config.toml
vocab_size = 2707
norm_eps = 1e-05
init_std_up = 0.058
init_std_down = 0.0
lr_mult_up = 1.06
beta1 = 0.95
beta2 = 0.99
dataset = "wikipedia_en"
Each number is 50 + 10 x the weight over its row's rms, rounded and kept within 0 to 99. Layers, rows and columns count from 0. The size before them is the row's rms in percent of the matrix's.

# up: layer 8 MLP up, 384x96, rms 0.295, rows 209-244, columns 0-95
# down: layer 8 MLP down (transposed), 384x96, rms 0.288, rows 209-244, columns 0-95
up209 099:59 45 26 51 51 58 28 48 47 50 44 56 56 60 44 41 37 49 51 53 61 56 55 51 46 44 71 45 52 50 66 60 74 53 54 56 47 49 49 50 64 47 57 53 48 57 63 51 56 36 49 50 55 65 58 53 51 60 46 39 51 36 56 20 38 44 51 50 64 56 61 55 26 68 35 30 33 60 49 54 45 39 48 43 42 52 63 52 34 56 41 49 51 61 69 47
down209 098:27 55 58 67 58 60 51 65 64 50 48 47 47 54 35 37 44 51 46 50 60 46 36 50 64 51 49 66 61 51 60 44 58 55 40 46 53 56 41 55 65 55 66 47 40 70 67 56 61 56 33 39 50 51 57 65 59 68 35 58 49 54 44 53 44 25 59 51 47 60 53 45 47 51 35 35 45 36 17 50 51 50 46 44 41 41 43 54 56 43 39 50 48 53 61 46
up210 101:56 48 56 46 50 50 57 63 55 35 39 58 41 52 59 56 62 56 65 31 57 71 54 48 46 44 60 57 32 51 51 40 58 61 38 47 49 38 42 49 56 40 56 43 59 41 73 47 35 45 55 44 46 55 61 63 55 45 57 58 41 54 65 47 51 53 61 52 65 38 41 64 45 55 59 31 32 57 42 57 72 55 63 60 71 51 59 41 36 46 37 67 59 42 50 65
down210 078:45 50 52 60 45 66 46 62 40 58 48 45 53 49 46 43 59 54 59 52 47 39 48 56 64 50 56 51 46 49 20 60 53 52 48 56 51 55 31 33 35 49 70 65 60 62 56 62 38 52 55 53 41 63 39 45 40 66 53 43 51 64 33 45 41 45 62 56 43 63 69 77 45 41 38 69 43 77 50 51 40 47 43 55 43 50 53 56 57 47 43 47 60 57 61 48
up211 102:43 64 62 54 41 36 53 41 45 35 38 60 62 44 54 30 48 38 53 37 55 61 66 41 57 48 48 55 71 46 51 49 46 53 55 34 46 57 45 54 60 62 44 63 62 33 29 46 50 39 44 44 58 55 57 58 40 59 51 65 46 42 63 56 46 40 40 51 38 46 41 63 57 48 36 63 51 53 36 56 42 40 67 43 41 63 52 69 55 77 38 50 42 54 64 51
down211 101:58 49 59 45 46 43 39 53 50 51 67 63 36 64 60 48 53 32 45 44 67 55 55 55 66 51 62 38 53 53 42 75 44 53 62 53 53 47 34 50 56 48 51 45 65 40 36 35 53 60 50 59 46 49 51 36 42 59 51 39 54 31 40 45 49 39 37 54 71 48 42 39 29 73 59 56 62 64 51 52 37 44 51 53 65 55 34 53 42 38 67 56 43 61 51 55
up212 102:51 47 53 61 69 59 39 60 61 41 50 59 75 51 49 54 49 51 66 61 54 30 33 49 40 36 35 70 59 41 65 67 46 41 42 54 46 36 42 56 28 51 47 40 48 52 54 43 40 37 35 60 46 39 49 40 46 60 54 56 47 41 38 56 53 61 30 46 59 62 47 50 33 40 46 45 62 66 35 53 55 42 54 57 58 42 59 52 58 49 41 60 37 58 55 44
down212 109:56 57 50 58 68 47 42 53 42 51 36 57 44 56 51 55 42 34 57 49 34 55 46 52 63 64 48 47 51 42 69 51 38 25 55 26 60 61 37 45 42 53 67 28 58 52 50 57 63 44 57 47 57 48 49 52 53 46 32 45 52 50 56 49 42 50 62 44 64 44 56 33 66 39 56 41 66 69 40 33 66 43 39 32 40 50 59 51 45 48 40 59 52 39 48 38
up213 103:56 44 50 40 55 52 68 47 61 35 53 57 41 39 65 62 58 30 44 40 43 57 51 43 35 39 47 37 34 37 42 71 55 48 53 45 52 57 63 55 44 55 61 52 52 58 36 38 49 51 67 53 61 48 47 35 52 39 47 59 69 48 28 48 45 42 41 51 46 50 59 56 42 66 50 46 34 47 54 45 57 57 62 56 33 61 37 46 30 29 43 52 34 38 43 61
down213 111:61 60 33 34 48 54 49 50 50 43 41 36 58 66 53 56 66 41 46 43 27 47 47 33 57 43 55 43 55 45 64 53 45 40 51 48 65 59 56 49 61 60 67 57 43 49 45 47 40 46 46 49 47 37 49 64 57 40 55 68 78 34 34 51 52 32 73 59 45 59 56 68 58 51 57 36 47 50 52 49 42 45 70 50 55 50 55 54 53 39 55 44 63 38 34 48
up214 095:70 35 33 45 48 56 56 59 47 45 46 62 34 46 43 53 43 56 49 34 41 42 46 68 38 48 59 36 68 49 44 63 54 46 47 42 54 55 57 73 62 44 51 40 53 22 50 40 50 53 48 42 44 40 54 58 62 38 43 62 51 71 58 54 59 57 51 46 48 33 55 49 67 53 37 71 55 45 52 42 61 55 38 35 38 55 55 36 63 41 37 62 49 50 44 43
down214 110:41 61 50 50 47 46 63 39 57 39 51 61 58 59 41 48 58 72 51 58 71 47 44 46 52 54 59 30 50 46 76 65 35 46 70 36 53 51 54 41 34 45 49 49 60 40 58 55 50 44 40 43 42 29 48 44 54 43 51 39 44 58 47 40 64 53 38 58 51 69 43 54 47 44 69 46 42 44 34 38 41 36 54 47 52 57 58 60 47 50 56 59 51 77 38 40
up215 088:61 64 40 59 55 52 45 37 49 58 36 47 41 69 40 46 57 55 49 56 53 38 55 53 43 57 27 60 53 49 49 46 58 62 47 71 42 38 64 42 54 43 50 67 40 54 74 42 46 43 61 42 55 53 37 58 39 55 49 62 53 55 37 59 48 45 53 40 48 37 64 51 54 73 44 24 51 50 47 66 47 52 43 48 41 49 37 39 60 53 32 44 43 69 62 35
down215 103:60 61 60 48 66 65 55 59 47 56 49 36 43 55 49 50 54 33 54 55 45 44 40 42 56 64 42 41 55 49 41 40 48 41 31 35 51 53 51 58 37 49 50 30 51 36 46 37 56 53 43 60 61 47 21 51 55 35 58 48 55 47 44 73 64 36 67 52 52 46 49 50 35 45 33 64 32 42 54 54 53 51 62 35 41 51 64 66 60 52 44 36 44 57 50 66
up216 102:65 30 54 49 56 69 61 54 28 51 55 60 48 51 34 67 45 60 71 43 53 57 37 71 43 36 71 37 55 52 55 48 46 41 39 57 58 43 42 51 38 39 57 50 46 60 57 52 57 49 32 37 59 55 51 43 66 43 29 55 46 28 43 54 48 54 57 36 45 43 45 59 34 60 51 51 43 39 50 59 55 44 50 46 66 36 44 35 51 54 45 64 47 48 51 44
down216 094:50 62 46 37 47 62 54 39 48 46 42 58 52 38 54 49 54 46 49 45 52 47 59 63 47 27 38 62 51 45 38 58 55 48 40 42 45 39 52 39 61 61 52 56 47 36 27 54 38 42 66 30 26 43 50 54 64 58 59 54 71 48 49 48 59 43 47 20 37 54 45 66 52 53 50 54 52 56 65 44 59 47 46 54 71 32 58 34 50 45 49 47 67 40 51 48
up217 101:45 38 49 41 50 49 37 39 66 55 45 49 54 57 59 62 48 60 50 48 75 67 26 34 43 64 48 45 50 56 50 68 58 46 57 48 52 34 52 54 52 35 47 52 63 55 65 52 59 39 56 52 41 45 50 41 25 45 46 62 34 64 35 42 51 76 41 35 42 44 52 51 50 61 54 39 44 48 50 45 42 49 50 63 64 34 57 54 55 29 44 39 62 51 43 50
down217 108:57 37 57 56 65 35 47 65 51 39 58 54 51 47 48 49 54 57 42 42 50 35 54 53 59 45 40 41 69 51 37 52 39 63 50 43 37 51 51 46 46 57 59 48 68 61 62 56 41 64 64 68 55 53 26 46 46 61 29 41 48 36 52 58 74 63 59 33 52 53 49 52 66 46 54 40 35 47 73 44 49 36 40 34 58 36 52 56 46 46 64 58 50 55 54 48
up218 096:52 50 45 40 51 47 35 61 49 34 70 52 36 47 45 57 46 59 36 48 44 44 39 49 60 44 53 59 45 53 45 65 63 42 40 57 69 41 42 62 54 52 49 57 39 40 61 54 80 48 37 67 56 29 48 57 55 51 54 43 38 50 41 52 53 50 57 42 34 51 53 44 41 45 32 75 60 62 51 50 50 42 54 53 56 69 45 59 48 55 40 49 70 49 40 75
down218 088:42 50 54 60 23 55 55 45 45 59 42 45 40 51 43 52 41 38 65 45 52 65 59 52 48 53 62 63 43 56 46 63 47 56 57 54 51 54 44 34 40 37 64 61 53 54 58 52 54 43 45 45 25 60 46 40 39 61 53 55 64 36 58 36 59 43 69 43 58 64 36 58 43 58 58 49 54 66 23 43 58 61 41 57 50 55 48 53 52 46 53 31 39 49 25 42
up219 109:70 54 46 50 42 43 46 42 53 50 42 63 26 55 56 48 72 37 61 56 51 34 34 46 54 50 46 25 45 43 63 36 57 67 61 53 32 73 44 36 53 49 49 47 39 61 51 54 66 53 55 53 50 45 56 54 54 37 51 46 40 71 48 30 59 54 55 68 56 40 74 47 55 40 53 49 53 47 41 45 36 58 44 58 38 42 48 43 50 44 53 66 44 49 58 51
down219 104:43 53 33 38 41 55 44 50 57 58 52 31 49 55 35 56 48 59 55 49 41 56 50 60 27 43 27 48 49 66 48 45 56 47 66 52 48 44 38 48 46 55 37 45 37 49 30 52 54 45 57 46 46 63 50 59 29 52 62 49 54 52 55 48 40 61 57 55 54 41 50 39 71 49 32 59 46 72 50 57 46 48 49 49 44 70 44 65 53 51 59 37 45 80 67 45
up220 101:56 52 49 49 44 55 58 55 57 46 45 23 62 35 41 48 62 54 34 68 46 54 36 41 60 34 45 69 34 52 54 59 47 60 58 56 37 42 56 52 73 53 68 47 57 53 54 40 52 52 64 57 49 59 54 29 36 23 61 43 58 54 60 59 54 59 40 56 53 60 43 31 38 37 43 48 38 47 47 61 44 58 54 59 65 51 37 45 56 50 54 40 48 48 42 57
down220 104:47 47 49 45 65 37 41 50 53 52 46 47 60 20 55 48 57 39 63 37 48 32 35 53 61 41 56 67 33 60 51 53 62 40 45 56 46 55 53 61 46 31 63 45 53 44 60 41 57 62 53 63 84 53 47 34 59 64 49 54 42 46 52 40 57 47 69 43 38 42 50 46 59 53 32 53 60 40 52 57 60 46 48 41 50 51 65 56 47 30 38 52 49 50 44 58
up221 112:46 41 41 55 52 53 49 55 43 29 39 57 38 54 62 55 45 59 33 37 52 61 52 47 43 45 49 68 41 36 60 43 50 69 64 50 44 65 31 50 49 36 40 34 42 50 62 65 62 58 45 38 51 52 24 50 46 57 59 60 56 47 50 33 58 48 54 40 43 49 65 42 61 40 45 51 68 57 47 43 72 57 50 49 52 51 39 32 46 55 50 29 31 51 59 46
down221 124:50 47 49 45 57 42 55 50 46 56 28 59 47 34 56 71 52 57 55 53 58 64 49 51 50 54 28 57 56 57 42 40 59 57 51 61 43 27 45 43 32 51 67 55 52 67 62 45 26 42 50 60 54 54 46 57 45 60 56 51 40 29 38 54 49 47 62 42 45 57 64 60 43 51 34 38 46 36 46 43 50 46 51 74 62 49 43 49 48 64 44 61 61 51 58 27
up222 099:47 49 56 58 50 67 31 42 58 53 43 45 51 28 53 43 42 44 58 52 36 56 29 58 52 58 48 45 44 62 50 67 41 58 57 42 57 41 52 56 57 33 60 57 63 54 48 30 48 42 66 36 47 53 61 43 60 47 47 43 62 55 48 58 29 56 56 44 56 54 43 62 48 54 36 47 63 32 61 48 38 59 72 49 72 38 61 25 39 58 38 54 52 53 54 53
down222 101:37 60 41 52 55 48 42 42 58 53 63 51 51 57 55 69 40 62 57 45 32 49 59 51 37 47 34 64 55 45 39 53 45 45 29 64 52 36 40 59 46 42 46 33 38 57 37 30 38 63 50 61 38 62 51 58 51 53 69 56 64 36 45 58 37 52 46 50 53 50 43 55 62 51 54 44 52 65 37 42 61 43 45 43 40 45 22 49 40 54 53 42 60 64 54 70
up223 096:46 55 38 70 68 50 55 52 35 37 53 41 53 51 49 44 67 47 45 61 32 49 47 55 47 43 44 63 37 59 55 41 42 45 42 43 44 49 53 35 52 71 47 48 41 34 57 44 48 51 43 54 43 39 33 54 53 61 57 57 62 57 57 50 36 68 50 33 43 52 59 61 32 56 52 29 60 59 40 50 47 64 44 59 42 61 52 44 54 62 47 61 75 48 72 65
down223 107:49 48 27 59 52 52 53 47 60 48 42 52 51 38 47 65 43 40 59 71 57 54 54 54 50 51 53 58 50 49 39 51 54 49 44 58 42 52 65 53 32 49 54 60 66 59 50 50 48 33 45 63 57 62 49 52 40 52 31 44 62 54 48 42 49 45 63 76 45 51 47 54 61 70 67 40 47 43 51 41 36 47 54 38 41 39 53 51 76 55 33 46 58 19 68 49
up224 101:42 46 57 46 29 69 47 43 62 53 61 53 43 34 52 68 49 44 38 42 48 68 42 40 48 51 60 49 50 51 39 59 51 27 53 51 54 58 42 52 42 69 61 64 46 43 65 43 49 52 37 43 43 37 50 39 55 40 43 51 43 51 47 52 58 55 55 47 59 42 55 48 48 38 43 43 60 60 57 56 59 48 41 55 69 36 47 27 45 56 55 78 76 33 51 56
down224 086:42 48 54 42 59 56 51 50 39 61 67 41 55 50 46 37 37 31 42 53 51 60 54 66 61 57 51 56 54 64 27 48 41 72 71 54 47 51 47 46 67 44 42 25 58 45 71 46 74 37 52 50 57 58 47 51 39 57 35 39 49 38 50 45 59 52 26 67 43 49 42 50 45 52 48 49 36 62 38 52 49 55 46 39 46 47 64 48 55 46 48 53 39 51 37 50
up225 080:53 53 35 48 51 59 66 53 66 51 55 57 38 57 58 39 59 63 46 57 48 31 45 39 65 52 51 67 49 65 56 50 59 58 63 69 53 54 58 49 48 35 40 38 76 45 40 32 48 44 48 54 42 44 45 51 40 60 72 49 59 47 52 42 61 61 57 43 49 41 34 47 54 53 36 45 56 48 33 52 64 45 53 54 69 54 37 69 40 73 45 36 44 48 46 53
down225 082:48 51 53 54 70 60 49 42 36 46 33 36 55 29 47 46 64 35 59 43 73 52 53 69 54 28 41 49 51 46 40 58 31 57 59 58 49 57 49 44 73 50 45 52 49 50 57 61 55 47 47 47 54 55 55 57 60 47 41 55 63 33 56 49 56 52 46 56 37 62 64 56 44 42 45 40 43 50 20 39 47 37 47 45 58 63 71 52 60 38 38 55 54 58 47 55
up226 109:69 54 49 56 61 62 40 51 61 47 44 60 45 58 47 55 44 27 47 44 24 62 50 38 69 50 66 50 36 48 36 55 56 42 55 51 42 49 65 45 53 44 54 58 54 49 36 49 50 42 55 51 48 37 43 57 46 45 26 55 55 26 30 60 44 46 64 45 42 41 65 52 40 56 51 44 46 55 39 39 41 56 40 49 49 46 74 38 64 51 58 48 71 51 60 40
down226 111:57 55 53 48 68 36 53 56 60 62 50 40 56 43 57 42 66 41 46 57 55 38 67 55 67 56 41 52 56 55 45 40 45 65 55 33 54 47 40 62 62 53 45 44 52 40 43 50 71 49 60 37 43 51 44 38 42 61 44 63 56 31 49 50 68 52 62 43 54 42 52 27 59 47 59 46 51 52 46 57 43 36 50 47 41 55 49 45 29 60 54 44 46 65 51 13
up227 103:39 43 38 64 45 51 57 44 40 55 56 58 62 59 45 51 53 68 52 62 17 56 41 51 59 29 41 55 46 39 59 61 60 42 44 34 52 47 58 46 50 43 66 37 66 43 65 58 60 48 66 40 40 47 44 46 62 40 64 51 35 57 34 44 31 52 60 61 41 52 48 62 40 45 32 49 46 45 52 45 47 52 35 68 63 43 60 42 47 48 39 51 47 53 61 46
down227 097:46 56 51 49 50 65 55 54 35 61 41 48 30 62 53 62 59 50 56 53 48 52 51 44 54 43 21 40 35 41 51 61 43 49 37 34 66 40 57 43 38 62 41 52 75 45 38 65 48 43 67 53 37 56 56 51 64 40 60 60 49 54 57 66 39 50 52 53 42 58 63 50 38 58 57 46 77 66 52 57 62 48 48 59 58 43 40 55 52 60 33 58 46 56 43 47
up228 104:50 36 60 67 50 59 57 48 57 53 64 45 76 43 57 67 49 63 46 48 43 46 45 49 55 48 60 60 43 52 23 48 57 50 62 49 54 36 34 47 60 36 49 44 44 22 59 54 54 46 58 49 57 51 64 43 36 37 52 54 45 29 56 60 39 48 65 46 53 50 40 49 51 58 56 57 62 52 49 42 50 23 69 52 61 57 58 41 42 46 31 52 48 49 60 59
down228 115:39 33 47 38 45 45 44 49 45 56 51 26 39 37 44 42 44 49 61 26 48 40 51 47 43 46 39 35 37 57 10 51 47 41 42 38 45 38 46 54 38 37 46 40 42 57 51 49 48 49 42 39 46 51 55 55 34 49 51 47 50 42 50 54 38 46 68 59 60 41 50 36 56 41 38 39 27 61 42 49 46 49 33 41 52 37 51 53 53 33 42 38 45 50 39 46
up229 108:51 44 58 58 50 28 48 39 44 47 56 67 46 59 52 57 52 53 46 47 54 61 66 49 60 49 47 62 43 25 51 28 41 42 50 39 46 53 48 37 66 48 51 67 57 35 45 53 45 35 51 69 27 56 48 57 53 56 56 60 44 51 59 64 61 59 28 57 41 46 58 62 43 42 60 69 57 34 42 49 56 40 56 57 43 35 41 55 56 62 40 65 63 43 60 38
down229 118:48 40 48 36 32 42 63 44 43 52 45 58 51 42 48 60 56 40 61 44 52 49 71 22 65 52 54 50 39 45 60 57 60 46 57 50 38 66 49 43 30 43 56 35 57 29 42 54 38 53 48 48 48 52 43 67 47 42 33 61 58 58 45 56 57 60 59 48 43 58 47 39 44 48 46 42 58 38 68 47 49 39 61 31 51 61 44 56 41 52 57 66 51 63 71 66
up230 097:63 47 37 47 51 52 50 45 69 32 48 58 61 52 52 47 53 37 56 67 58 58 48 47 41 58 31 63 38 52 36 40 53 34 62 41 40 48 40 42 63 45 41 50 53 47 59 30 48 65 35 51 67 53 65 53 60 43 60 55 41 56 46 61 52 48 60 42 52 34 33 58 48 66 47 39 47 44 56 62 45 37 35 52 61 62 36 34 54 51 62 55 54 38 33 66
down230 086:71 44 53 52 51 45 36 43 28 44 47 41 47 54 48 58 56 66 60 28 58 66 43 51 32 35 34 43 44 62 46 54 57 49 55 41 56 38 51 45 58 34 50 46 44 60 47 59 63 73 59 47 56 44 43 54 54 30 56 65 54 49 55 43 49 55 53 60 51 55 39 55 60 46 30 33 67 48 48 41 41 62 37 63 45 52 51 66 52 40 58 48 66 46 32 60
up231 098:28 67 51 63 51 37 66 48 44 69 51 47 46 57 49 61 56 52 58 58 42 54 54 55 56 56 65 57 54 27 64 56 41 66 57 45 54 57 49 39 66 62 55 43 31 58 42 51 54 40 31 28 60 45 38 46 48 31 55 64 52 48 45 41 47 70 47 44 40 41 42 49 59 42 37 50 35 49 60 72 51 48 56 45 43 67 40 59 45 49 39 51 51 39 47 48
down231 107:45 50 34 56 42 48 53 47 55 47 55 38 55 66 38 62 55 61 67 31 40 40 49 45 53 53 61 59 45 47 44 66 47 44 59 50 70 55 56 43 58 56 42 45 50 58 51 61 54 52 55 56 38 47 47 40 53 40 49 25 33 65 57 55 58 30 51 63 56 47 54 25 50 44 65 65 61 50 46 47 60 42 34 55 43 58 62 56 52 60 60 35 30 69 32 43
up232 093:43 55 54 48 47 48 57 42 57 65 66 61 45 39 57 62 55 43 41 50 49 51 56 52 42 57 61 49 66 44 47 34 54 38 47 65 46 51 49 60 72 57 41 46 57 45 53 43 58 55 46 71 59 39 66 26 42 27 24 66 45 52 72 54 60 46 53 44 62 53 45 39 59 47 55 57 33 57 47 60 57 48 57 60 53 47 31 50 57 45 48 51 44 61 27 57
down232 094:48 50 51 50 57 55 60 59 56 37 54 41 57 52 81 53 53 31 56 60 61 47 55 34 41 44 53 48 63 67 49 53 53 49 65 46 47 36 42 30 38 43 49 63 41 63 68 44 41 62 44 44 40 29 56 67 43 55 47 40 38 36 41 47 57 47 61 62 42 49 61 59 63 45 56 39 70 43 59 55 64 40 42 53 64 50 49 59 62 41 57 50 60 40 52 34
up233 097:43 41 44 51 67 43 60 57 51 48 54 52 36 65 43 38 55 44 60 47 29 56 55 52 55 38 46 42 44 38 36 18 41 62 60 54 47 55 40 55 50 54 49 50 50 48 44 36 74 62 46 45 61 64 47 43 38 52 40 75 48 63 52 69 46 47 46 48 50 40 37 70 51 73 50 40 60 37 43 64 48 49 52 51 53 53 63 51 57 69 48 54 56 51 44 37
down233 107:48 54 51 41 45 60 37 61 74 44 36 43 43 56 54 53 54 52 51 49 53 51 54 47 59 62 73 55 41 68 66 53 68 47 60 50 40 43 38 28 64 54 50 55 48 58 51 36 42 37 46 57 49 57 56 56 48 57 42 55 36 52 23 38 32 40 52 33 47 48 51 75 46 34 62 61 48 41 53 47 54 44 56 41 51 49 54 41 23 50 42 61 57 51 47 43
up234 104:62 42 50 55 54 41 36 73 53 59 61 59 41 54 55 77 65 61 47 57 39 56 30 48 61 40 41 48 54 50 42 31 52 71 45 44 35 42 51 62 56 56 55 56 65 60 62 60 50 47 50 64 29 42 55 58 25 46 53 58 40 57 58 54 56 48 62 35 46 45 36 53 42 53 52 51 58 37 52 62 57 54 49 46 54 54 60 36 72 47 49 46 40 61 51 43
down234 106:58 41 50 51 49 57 51 37 39 72 55 42 40 51 55 39 44 47 53 47 37 51 68 48 38 57 45 33 48 43 31 45 56 39 41 57 48 51 42 45 54 42 49 73 61 39 45 37 49 53 36 47 55 62 43 52 62 49 31 70 84 46 57 44 53 59 49 34 48 52 45 43 50 56 63 40 54 53 56 43 53 62 29 43 66 46 52 48 59 46 52 59 52 24 62 52
up235 104:61 52 45 52 52 59 50 51 52 59 36 36 22 77 64 52 32 46 68 58 36 39 61 66 51 45 45 42 55 56 58 52 38 41 59 37 59 47 36 41 41 45 44 57 42 46 67 71 49 56 40 39 54 41 56 40 42 48 50 46 37 36 46 59 47 62 69 58 53 38 53 48 43 55 54 57 44 36 36 45 50 51 54 41 53 52 51 40 64 52 57 77 47 54 60 48
down235 092:52 39 54 44 47 48 44 51 50 59 84 47 53 67 40 44 39 50 48 34 51 49 68 37 42 51 52 66 69 71 57 49 24 52 55 35 56 50 60 58 58 63 43 53 66 40 45 40 46 52 50 39 59 38 54 69 53 45 45 56 45 58 42 42 47 62 56 55 68 50 42 54 48 51 45 46 34 45 50 63 64 48 40 31 56 63 49 47 53 32 55 49 56 64 45 58
up236 118:56 55 54 51 39 44 44 52 57 61 28 54 42 42 42 31 43 51 47 57 48 53 62 40 55 40 51 65 47 38 49 42 47 38 44 71 61 50 45 40 51 47 38 48 57 43 56 39 39 50 45 50 48 41 54 55 48 43 34 69 47 57 64 60 50 52 46 88 54 63 58 37 39 56 45 40 50 48 42 43 28 52 67 60 58 58 79 46 54 45 60 56 53 52 60 44
down236 133:41 50 67 49 60 33 58 59 55 54 63 53 60 48 47 62 67 52 50 44 42 39 31 41 40 41 50 40 48 40 53 56 43 62 53 46 52 62 50 61 66 56 58 41 42 47 55 49 55 67 71 52 49 53 57 38 55 38 58 43 66 58 36 43 53 47 47 49 48 58 69 40 49 33 50 41 29 42 51 52 44 56 23 33 38 58 38 42 48 40 47 44 34 51 32 33
up237 104:52 40 39 43 45 41 44 59 31 45 43 59 55 44 37 57 72 66 48 41 50 41 54 55 45 67 39 68 30 59 53 41 46 65 58 54 47 68 61 46 47 39 53 50 52 28 42 33 58 49 50 67 55 37 37 42 52 35 70 40 49 48 52 66 44 57 34 37 39 51 57 55 46 59 60 42 43 52 31 53 57 52 44 54 61 52 74 42 37 50 53 44 50 58 50 44
down237 106:46 61 48 59 48 50 21 55 45 57 51 65 61 32 47 41 61 59 58 45 57 43 54 40 52 47 51 64 43 41 35 51 60 56 51 44 45 47 46 49 76 54 50 39 42 56 60 60 62 40 70 43 54 58 41 39 54 55 49 47 22 47 49 52 40 53 39 54 37 59 56 65 34 48 62 53 71 54 25 58 43 63 43 49 55 38 36 50 43 44 56 42 56 59 49 63
up238 103:48 39 62 66 65 45 22 45 55 51 49 55 66 47 63 64 31 38 57 34 30 65 59 51 54 55 65 58 42 58 54 40 47 49 52 74 52 41 47 40 70 48 53 42 48 48 50 43 54 46 46 49 71 55 64 40 54 58 56 56 52 55 40 42 34 45 58 48 50 63 55 67 45 55 50 41 47 40 55 48 70 51 45 54 64 41 50 36 53 43 38 47 44 38 40 65
down238 095:66 57 59 43 51 67 46 39 43 45 56 66 59 50 59 41 42 59 67 39 70 40 45 32 58 46 55 55 55 50 37 53 79 47 55 47 48 51 35 49 36 46 51 53 48 60 56 46 58 41 49 34 52 58 51 52 50 42 67 58 58 50 51 48 44 35 51 58 70 45 59 65 43 67 45 48 58 67 49 55 61 66 37 55 53 43 73 44 66 48 47 45 39 62 29 47
up239 101:69 50 36 62 62 51 51 56 47 51 52 49 53 50 75 51 76 37 52 40 63 70 41 50 40 52 60 54 67 40 48 50 56 54 48 62 54 52 43 48 50 41 40 62 56 51 54 55 48 61 61 48 50 42 39 58 42 52 61 37 71 53 50 56 39 63 47 62 42 44 40 48 33 58 48 56 32 54 47 68 36 40 47 56 52 68 64 50 37 43 36 46 40 27 34 55
down239 099:45 56 46 39 32 42 62 40 48 38 44 26 45 53 53 48 55 39 42 44 46 76 34 62 28 57 54 41 61 59 53 46 67 46 68 34 39 56 43 51 63 49 60 52 40 36 47 49 55 50 56 76 57 45 60 66 56 40 54 73 49 42 58 58 51 50 49 37 61 61 42 55 40 41 54 55 46 58 49 49 34 44 58 43 57 54 48 42 59 41 52 39 69 53 52 49
up240 107:53 43 43 54 45 48 34 41 71 51 61 53 46 58 51 41 50 42 47 55 50 46 49 45 35 52 28 50 68 33 65 51 42 51 45 29 53 58 46 57 65 42 54 55 41 54 78 28 44 39 52 64 49 44 66 50 71 65 45 52 46 55 54 41 53 57 49 51 47 45 68 51 57 53 59 46 46 64 21 68 45 50 52 42 53 46 53 56 49 44 53 73 55 46 44 59
down240 128:62 56 53 50 65 48 56 48 42 56 50 60 54 48 60 50 59 72 55 66 55 37 52 56 51 40 55 51 36 48 44 36 46 64 47 42 49 57 57 43 59 59 44 55 52 31 57 37 49 50 47 62 36 57 38 40 63 55 50 40 41 53 49 47 33 46 45 33 52 50 51 69 40 56 59 45 54 66 63 36 43 60 71 67 68 48 58 35 39 26 53 29 55 33 41 59
up241 095:43 37 71 49 41 56 29 46 53 47 58 63 62 57 26 50 58 48 49 61 52 47 43 48 34 52 46 63 58 35 55 51 50 47 59 51 43 40 60 36 65 78 49 49 57 51 63 52 48 65 60 53 43 47 71 52 50 58 54 56 48 60 62 66 56 56 37 48 47 45 61 48 34 71 47 51 45 37 46 52 55 40 45 62 52 43 40 53 35 28 41 49 50 32 40 62
down241 092:40 53 44 67 43 48 44 33 55 56 41 53 52 38 72 61 60 49 60 40 62 48 43 42 33 55 47 39 54 51 35 40 64 41 50 55 32 56 43 52 51 27 40 60 56 59 64 36 66 50 51 45 55 44 53 60 28 53 47 56 41 64 60 58 55 64 45 57 45 69 61 63 68 45 42 66 46 52 52 64 54 65 51 58 51 47 58 61 39 44 50 38 69 54 49 38
up242 094:40 57 53 58 50 39 42 34 60 59 51 54 42 61 36 45 56 46 57 64 43 63 41 45 56 48 53 50 56 42 52 48 46 39 61 54 48 44 40 54 53 65 60 65 39 42 49 65 59 52 56 33 46 57 52 50 32 55 67 55 51 52 41 60 60 38 55 50 37 45 42 42 47 43 21 61 63 59 43 66 45 29 55 56 37 69 23 49 30 53 42 56 43 38 62 59
down242 098:65 40 40 66 47 51 53 45 43 44 51 58 49 59 59 53 39 64 63 46 36 49 44 49 46 53 30 54 57 53 77 53 59 64 54 37 61 44 36 59 42 53 48 41 44 51 59 36 52 46 57 52 58 65 41 25 67 67 41 43 48 50 51 38 53 57 28 48 45 53 62 66 49 56 68 57 49 37 62 35 47 43 39 50 50 50 51 60 39 68 43 32 56 51 36 48
up243 092:39 43 50 56 52 55 48 50 46 48 52 40 77 55 54 50 41 48 51 38 45 45 58 24 53 55 44 60 50 35 67 40 48 59 44 51 49 61 53 32 42 42 72 41 37 47 50 28 39 42 38 40 40 45 51 59 62 64 40 60 49 53 38 54 40 32 47 35 57 47 49 56 26 63 44 49 49 58 64 63 62 49 59 53 51 50 45 48 48 36 67 73 54 57 59 46
down243 095:53 31 44 58 54 52 60 64 44 59 49 57 45 39 40 34 42 58 43 40 58 47 59 48 57 53 46 39 48 49 48 65 53 51 51 64 34 67 62 64 59 52 58 55 45 42 52 56 54 50 39 46 46 48 59 57 45 51 55 51 55 30 51 46 61 68 46 39 59 49 43 40 74 42 59 36 24 54 30 48 68 52 31 61 28 42 45 60 60 53 57 55 72 45 40 48
up244 099:50 32 58 56 39 54 39 45 27 58 54 61 48 44 49 39 36 57 44 58 32 45 45 67 34 56 44 58 40 42 44 44 54 47 44 59 36 47 36 44 51 54 51 51 41 56 60 57 45 42 45 64 53 54 52 56 60 44 57 49 72 51 42 54 73 42 45 59 49 38 42 43 44 82 69 18 43 45 49 58 50 40 56 43 48 57 60 41 53 49 47 35 44 44 47 62
down244 097:21 55 55 48 48 58 48 57 53 60 55 67 58 24 49 52 49 37 65 31 54 55 64 41 53 51 57 53 55 54 40 47 51 54 61 46 55 47 57 59 52 43 63 40 61 61 56 55 57 44 58 51 51 54 61 47 39 56 61 58 37 60 56 62 32 55 49 68 48 57 47 62 31 23 56 59 32 57 45 51 67 46 76 59 43 37 52 48 53 63 46 53 53 57 50 53